{
  "n_layer": 8,
  "d_model": 320,
  "n_head": 8,
  "n_kv_head": 8,
  "head_dim": 64,
  "d_mlp": 1600,
  "vocab_size": 21699,
  "activation": "squared_relu",
  "norm": "rmsnorm",
  "norm_place": "pre",
  "norm_eps": 1e-06,
  "positions": "rope",
  "rope_base": 14300.0,
  "rope_fraction": 1.0,
  "qk_norm": true,
  "attn_scale": 0.166,
  "bias": "none",
  "tie_embeddings": "early",
  "parallel_block": false,
  "extras": ["local attention windows", "paired heads", "shifted keys", "gated attention", "value embeddings", "hashed n-gram embeddings", "a smear gate", "an embedding shortcut", "capped logits"],
  "init": "normal",
  "init_std_qkv": 0.0227,
  "init_std_o": 0.0227,
  "init_std_up": 0.0227,
  "init_std_down": 0.0,
  "optimizer": "muon_variant",
  "lr": 0.00773,
  "lr_mult_qkv": 0.5,
  "lr_mult_o": 3.0,
  "lr_mult_down": 1.5,
  "beta1": 0.93,
  "lr_head": 0.0086,
  "warmup_steps": 0,
  "schedule": "wsd",
  "decay_fraction": 0.646,
  "decay_shape": "linear",
  "final_lr_fraction": 0.05,
  "batch_tokens": [32768, 65536, 98304],
  "seq_len": 384,
  "doc_mask": true,
  "train_tokens": 564400000,
  "steps": 9615,
  "dataset": "wikipedia_en"
}
Each number is 500 + 25 x the weight over the matrix's rms, rounded and kept within 0 to 999. Layers, rows and columns count from 0. Numbers have three digits each.

# k: layer 3 attention key, 512x320, rms 0.0634, rows 377-383, columns 80-159
# q: layer 3 attention query, 512x320, rms 0.0648, rows 378-383, columns 80-159
# v: layer 3 attention value, 512x320, rms 0.0746, rows 320-351, columns 80-159
# o: layer 3 attention output (transposed), 512x320, rms 0.246, rows 320-350, columns 80-159
k377:451493571540488477502508554470582470541498487547524522543517454461501457473505490514501520488485521498518514522502459545531520484456453492420535464570536518496512482562522498488604526525495520500562460573524510477519554509550492513506489535
q378:478478513515513473530521453478531487507484497517507464501532496480504549504526491493538505526494485521525503480487533503461477497544473483489509496490508444485516446481478520495516516476461490509473491493511474496490513499508507514472476447
k378:457518541503507519519487516525522512487436557476508507440537497480540531510467471559508509521507481538478539490493556510483533507396538511497506466508440491478480516534528499494558413441519486518547504446507471488513503498499549554508498537
q379:512512548505492456465456512538501487511471523478498468493512501492526503489490490570459486464514475520449488503520538493483519542508496466510489481490522517497506476505496516507494472487481474522495505446447527482516499484521502493476468505
k379:442508508467513594596535466442497470495510393530510506481450544569547531572478514460502530441509439536514490472485463451499476442481508494526586479511492519566509586423477446461496375426457520506519545433506453507458459513531482479510523489
q380:509526486540479496495503482498471465537543479473524504533494477516485538509506527467470472521444499462542516501508492502506491492530527523506499520486502470518515512490506502487501491522524486529492531518508499502479532509529575514462480515
k380:533487546470518428566506425422564521488518508441545548517467527517549453496473477489529479521512515488484485467428507494548516535501563528500483579452449454571436519563498507463539558436523467539485469572516518488419635470475485439507529514
q381:506504487502509486503510452483527521424483505536467476480477519507499506489455513434495504529488504525474474481500464523483512529496499489509525468490443499478542479492519505523483509493537503491458481523480562518480510479461488537484493486
k381:508507526468442505476534500473488475508464494473529474487468520450511519479483529481535468487469466442483494517490503516475501488561475554471572514508505484428433541543499527492509481534455482487489478440520476475590495478468493508538431510
q382:502488515544497515532467447494467485522488532565484458480476528472495520449472536485527513415484479527471497534475505508489489514494516476512509538499535494486483535468527490534512504495477501526526481494503503508504467491480468482503461506
k382:440499449467501510488486363503469534477551536487527485470555469457475544503474487480481553528490548421489507496534477511563474501409441445513491558438471414484502496504480537454526531370492475500482459508452515503555527458507527464492532464
q383:507488537502503545491523488549479542537495491429532502469519491497504472528476500457495468542509519492508490523536497485546521491529499495515498490513553521500512478513504512496471499506528498521443482527527490490537525550504499483501525514
k383:563503557481514522504505594514517580401500555530546465480427482530498430482473432531556462552473585470487462593494595497525540546519525557548469436504497538514502504515469552513422455403518468536521512478538451529507415554467411493540483510
v320:510510543484456504502489483484498491467527501487460491465503505492533485504496494525511556474492521502505555492453488474479464503460489494491501525502435474515489522540473519520517513488524532499509489524482495530493448493505485498487530480
o320:517443526538503516487488510495544474450500500549470477541478483461507481495494455532498504530478533500510476501545493501491501513493513522529482485481482570512530470538504516484453482449490470465529504510496503466484489515496565505508460454
v321:533548493479494503494496478500512512521495508458520547486493491542497486518535489471497502506501499469515460505483501473482510529545462494494502508453509498497491549508542485475481479473482536453524527522476477561526486510522496529467518482
o321:467535485470540492493495479483473524475497503470481499500489540488513552523471497494485500506506483487479514490495442476504478534501522528496501522512473470453521513480527539440497515513503507498465512544499499520510551468510492548485487464
v322:517470519501519442520552505543520507524461525507476504477527510473476566471519520508497475471487501495466501515490483507461514516476540509490514530488468492510497526483496538475497489468469531509530506532507440482467533567500497512477480495
o322:475441496509513516481465491413505456497499519485485540522464535505502472498487512515496539512477491530511520532506535518538461462494513499517487514512481534489493459510517497494508528535550519492499454448522479541499461505530473453507522508
v323:517528466515430481503491469481499503505534502455488530475499435489517461479498488532468482462550493493488490495463452520544498481463500522464494559548554554484523493505485493483496509509526503473509485495498521521508508507486516510519564479
o323:511473500509499496470511508506515511494549479533522495508498479553587519494504467495472491510506495457436577507529533511522504497496505506449504511470458509502493487502467543454451519505523509506490509545547483502494498512490541504459502462
v324:499494501478512497476477532500485482505498483495513498466503513475490495508481524506469466550525494508529539483559544493525498528482500527468456491489538473442488524467483483489512510496482487545526537517500523523549522529469535459500472497
o324:523521512471487473505483463501485475517480538519523500539509505510489505503489497465529493471493561546502480510510510544531524487492532510483510487517543453517442483488522477485482560529565453496555519456484520526494496490498504498487511521
v325:475542486539539521451463507464508511483469503468508502530521462504464491511514516472475477523517551464491522505526505506560509510481536559480531480484465529466494526486501472511478515497465490532538517476465492539519471532503538527504521525
o325:488459496509533506510480537537462488535517497494483499447493463505514514525470514511515476536496498492517481510528504463476539480465508513485482576499561466519548516490509546443512479515519519493521512488519517512469496474530499507516510486
v326:537518491518495521508531497469502469532489531545531494500505518497502481474555537528528475536540490459492498536505495506474491512505515505538487514518489510491513497483477486550504473468505505500510502511481472453469504439545498462458523545
o326:447535512477502505549523492566445501490489522489484458469482481506469505513480486521482532526452480503540490503496430499529453477493485494536511475513475513509468555452493480515519580458510517481516523512525450421483477479510499469512500516
v327:508508485514505510488534506535493495457509502511481517476479490523557451440502450492523513517536512521474516499503478498493482478483497510530501463487465516472534512473497523492515509533513523489490489485490513509510520492501478503519478550
o327:507502518491484522502531538476479514545471504473494477526475514493478503470456535509485484519486470463477493524476488478533493506507497480488518508543453492501517502514529536534536525498466510459476503527518477536520519508542502520493452521
v328:487499496491499492455474481484480525491484486516535469491531482450516497505493509500495521506472502480493529517501469499521463486511515490491512476507474456474494500495465502546522477512473484535500523411508490497485476499516508455568492478
o328:503439490494505490490499493520519509529482486476465490470468468510534497550500501493495499483469498521486531525481449508506526497490510499521512520480516550492491510499503495496460522518516532493513489486489526476495523501485510490508546533
v329:476488468505519492483487527457535517510503523482504494516516480549491480508537499495509530508499526499501521473512507479475498516487489496513504474511483460527485489485487495540506488528468507523533491524467524525477517543479521485495472541
o329:518505503523494522529488547484530479478509502500531490517484525515478543499487521500441497496480507463492517480505491500486473483515499531494496544517493480489510497528532522490478520491555455535503556518473480471460459503461489494521513511
v330:491517502485505535507472496529487508518543511467498498482501529464519489508512495535494487492523515465501517473523476504527507531472521535451487514462448524496490480493478518496519506516484510509528490520468499468528497468511492500540461518
o330:488492502538489472507496501507452533535444511524483523540504498500522529496505493485520475492440465503566485484539547487534490501496494446486486552535503455532489541487554476445490489526465483452559506490514465518469475508504533510487509521
v331:505518449496466507543456519501467498489483506497499483532504476498525490503485530480486447486492515496477519493522466500528526501496507519527524533515487562469492523477510500506436475472498491515478490526458465470467477487476485523502522419
o331:548529501490491505543498494521502482494498513500532511480515508460511454540522523513518514510507501477504504492504518481456534476502527495481514523482471500457527458515508486473479494477503486489482458489511473470535501522477516505470508521
v332:496468508529439454471454460516491486505442442487504477475496513517495478469493506484490536523510479499443480499512493509527528546513485486470495473501540489483522508505515489530480479480493481503515540514533473457501522516513467497477491492
o332:484535484430467531498499518511519514482517481479506492482501476534468468507530480509520513555518490464512471520460510492513436456476509497513490517488534510474517506492501505492461445494515552521491480512510534581490494496527466494475506533
v333:499487493556499485483517503493526518482475545534476455497464491519507463518514463504495473508521553545578525512508534524545498497502525501524474495471522494498473521509492522492483464520487524511462535532546491456510440495514500487442477506
o333:456528483547491502503510502507511500540445492541470515514491486496532507488538464463510530475539502514470472506490482465514484509509534515527514529467497489500506514484485453540544497446475537476495490457470514493461496500516490491486520545
v334:509479482507489513513495529478505511464521432483533531488474482513464536516527504520483493459521516522506493530552531456497522478530535528513478470496496476512483506522507532530515491499529487427519515502483504501483463502543469501477516522
o334:527504465479544488464545547552518507533505492496491513514499485510518527467498488504516534463509523547561558491483541481486523499483474491490508539504502519525529517506486518538496497495548504477480503481459521531504561525441436513530505499
v335:468494517480464506516489499492458493505520542490506525522477498562521510461505476415534488448545471469537500512465500487480502473477463474507503459492500457492486516520516499495477470510488445517497486511477534579498489486489546495469490463
o335:502517497487532515519535491499497515538522496513510496485476517533475500484521534485488522526482524482492489553478471481473507545497509486477497488490469477500468445468500527525510502508504510488483498513495543445478493499483492496536478519
v336:493504511479526469491507484505474502488506465480475505517479481512523534466447469520477509495528516483498513461551522472501480512497501492460524514512525503509465464497476489489520482515503527472517464498506490501494499496501506518468499485
o336:510507510490499558486486526499473527520493525493535488483507462485500476536487477485529482548456483450462498479504465526509491516554517522507557534517494493454535502488487464457519527541497513485480519519493474495499511501470492487526423496
v337:477465487518490487472518477564490525532531511420502514512476464499552521458527501482503508471523581555498499537419484532479490415532525502527549478514494512526492463477518512500476477482522486522498526514460557480532505478513481543495503497
o337:494493515481546494482464448515461490479504487501530494504571512562484482452482455498475514499512484477452505507510523525504508499504514494479537444486518459475472503489431518493509510477486476494502447478524512509531535513552492488509495518
v338:487513481465526443510505532549499512489480445469467539508518475511500512506484511488464491482500476473538459520500536495539448495530538503542503537467463504526487511478495428494503467526533459495507487463496516518443501512539471511480466478
o338:483502476513504503483545485520491468499512511499486490500465497462513489468494477524553539495525520519476495489521479520502475469507551508530515494522556447499542477486489548558485495510465520519466503523517540473514503499484523543536496446
v339:473471486528477526537462474479481475475485494543498521463524491551521518536472498502492515483475431509459494444507527533494510470520534531469508521583478550523548470475528504546468473503468481520536485546498491491546488438486461520521449506
o339:497512520540509475500543478498489523497512490489511546530545565475476535528518499587510501493486520481469509479517514511450547499445527514493467499519499545499480503524469495488524471502446501459481546536539444549500497538523487506513557513
v340:462477528495519504541468554504476472489512469509498445483483478462476513543497483506503481501463469516498580517521483508508466521516505465501485464509479520463521454455514512527514502524491525526488502465438472541466493504523451444505528553
o340:513468472511534531461470475502500454522494554501506509464496488511511511509494508498495497466519517501521535504516466520493537479494515550457516553504517484507541492557468483460493470467506495487498465502509443501534472494506519478493536505
v341:458541550509482516422482474505498465456482511544465508504530499519555489467487491482495482473478534491497510514523492508526503553444467503469449504487529452523474521491479461502521523483501481471517467455515479454499503486513482495481536502
o341:499494522524523490540524467490570473512516523525466523504463508499504495519521510523500454519486525474508495474501459528452491455533522546519479535570465526514529515544508487478524480493474485496537484486489514535514469496481522473489510489
v342:554498494455471543502516474503480490511533492529515489526481488508496488449495530470494498536513496516458458514538480515523529494513449502510499563490493539504512484493539434495508475509492499543486504486486509481518499541479526487473456446
o342:499496474478458485543519491511496492438517515455462552509490527502496508448473500523481490485537483503490474495493525486467527513480505544525480553508549515515489480498515462509498517470512502477532516529500481480535517490497486522441499500
v343:541511528441551503541524460507475477522506543535475532480486529509501474508500498510532523533523505491468496499557522518517503533477466543457471497475470520477514503476522484481481512493533508516567472485469504504504488479520523527512524519
o343:514535528484474481524511467497492491504504508443492505517443472487526476517472502522495444493520523463501504537481486491491536471446517520503475445463520480526487479491485564486509503451533508505508468533541482481488485518492512519467494494
v344:538528513531454494515495484513482546506504532532483508492482467482498489504498526492544542475506464471531488495515552483510489452483451425517478449570516517509486481500521477500518514530523496488523477528501487481462453504502486454487515531
o344:438502491515527501537528503537513511515466482517530475479468499507495516511519488506517540493516501483475539487509522491478508487468522524510475494469526502499491496465477514497479498500471501532522501510526526479507510528525515514537523485
v345:480492492510508496521538460482545482489473517486520523498478463528539504479538504494554486529485522506477505514502439508425499510482507494452471460468463530488526512517538529523527483459530517496514512522531530531484487551562519536494483502
o345:479470500498497507516511543485477493480514491515535484512495509501491529550492486489477500495489471507528448489504515422505467494486548467496532482533509481453501513482504473497514507488491557526516496510493451503491499494510461515496527476
v346:496470475481479467517530462528460505492460474520511511486500574505544491485540449525501493493516507502546474513481510532494509551526519507501513469489475505500506509490486466544509506503525503506550514557462489517521502492556504491528489476
o346:512506495493478528445479526482469495476519540499529509495487509470509506544483504463495495505492497420493477516499522483497564487508489482472491537477513474477510483513468516518501478500534496495508531506504476500440509491494476477512493550
v347:478498463512467487513490484504528516501530482490556508523488503518525485503507515474481515481490540505517471480510474505526515509495505577490494504497505483478485501479511505517519480504482506490540482505475528525509510494492494526484558514
o347:500475508515541527467508482508505529463518496479471523521493476490481541518510518488504478502481502424483498509517514507514477470471516524515523490513504474487485515500522481471537504464480537488515525514475439444490475548516498470518548486
v348:515532517492478474538489514484519499467482495544490494518471521529487447514505516470488514529510542550536565500515484526509449566480515507441505523539524533497526491520505463487545498474506480481501475504525478487457469511532530481491534501
o348:511473481495522501504495527524495475493506525490450534499498510492478501576518514509533514481529476520492504513508525485503509490504519507505483497445496485531510472502483481417523501479501526529540494489491565511549471476491511496469496510
v349:500531466497455503477467527494496528469551486502501467472506504471554515466495472511459514491535501505511450452483510491518503521496500515499534481474504503495480526509483538499519477506480482487492498494480543500520484487439495527521498435
o349:511551506496509509492490531464525533498479508528487532500542489542486465502429455493484510494471481519529524425540535481512546497499492513507479485523517494455502492494527447481506510490522475461460479480486449494544541538540520503487589527
v350:493491492502554532481506492516516515480503533487485520472514482501485530476509522459518496454507469525508520493530501465507529510495514472501510502506504477477475487527541514474505473480477571462526484460502503528503544483486501554455482502
o350:493507519510525527502502479502514472539515492537548511499550487465470503486495531522523496455484446511491457455506504476535510505485494519498528511534493509511527435505514478484469439483463550491467492480475523535538499507482496486496526530
v351:529500506525507501503553503513500495509491465490484487504479438505489520463502523517472505505481545520487484495499528491446485500481465495526487499511482509473499497504500503539527494498464510537514477547511498497490561507460525475534541478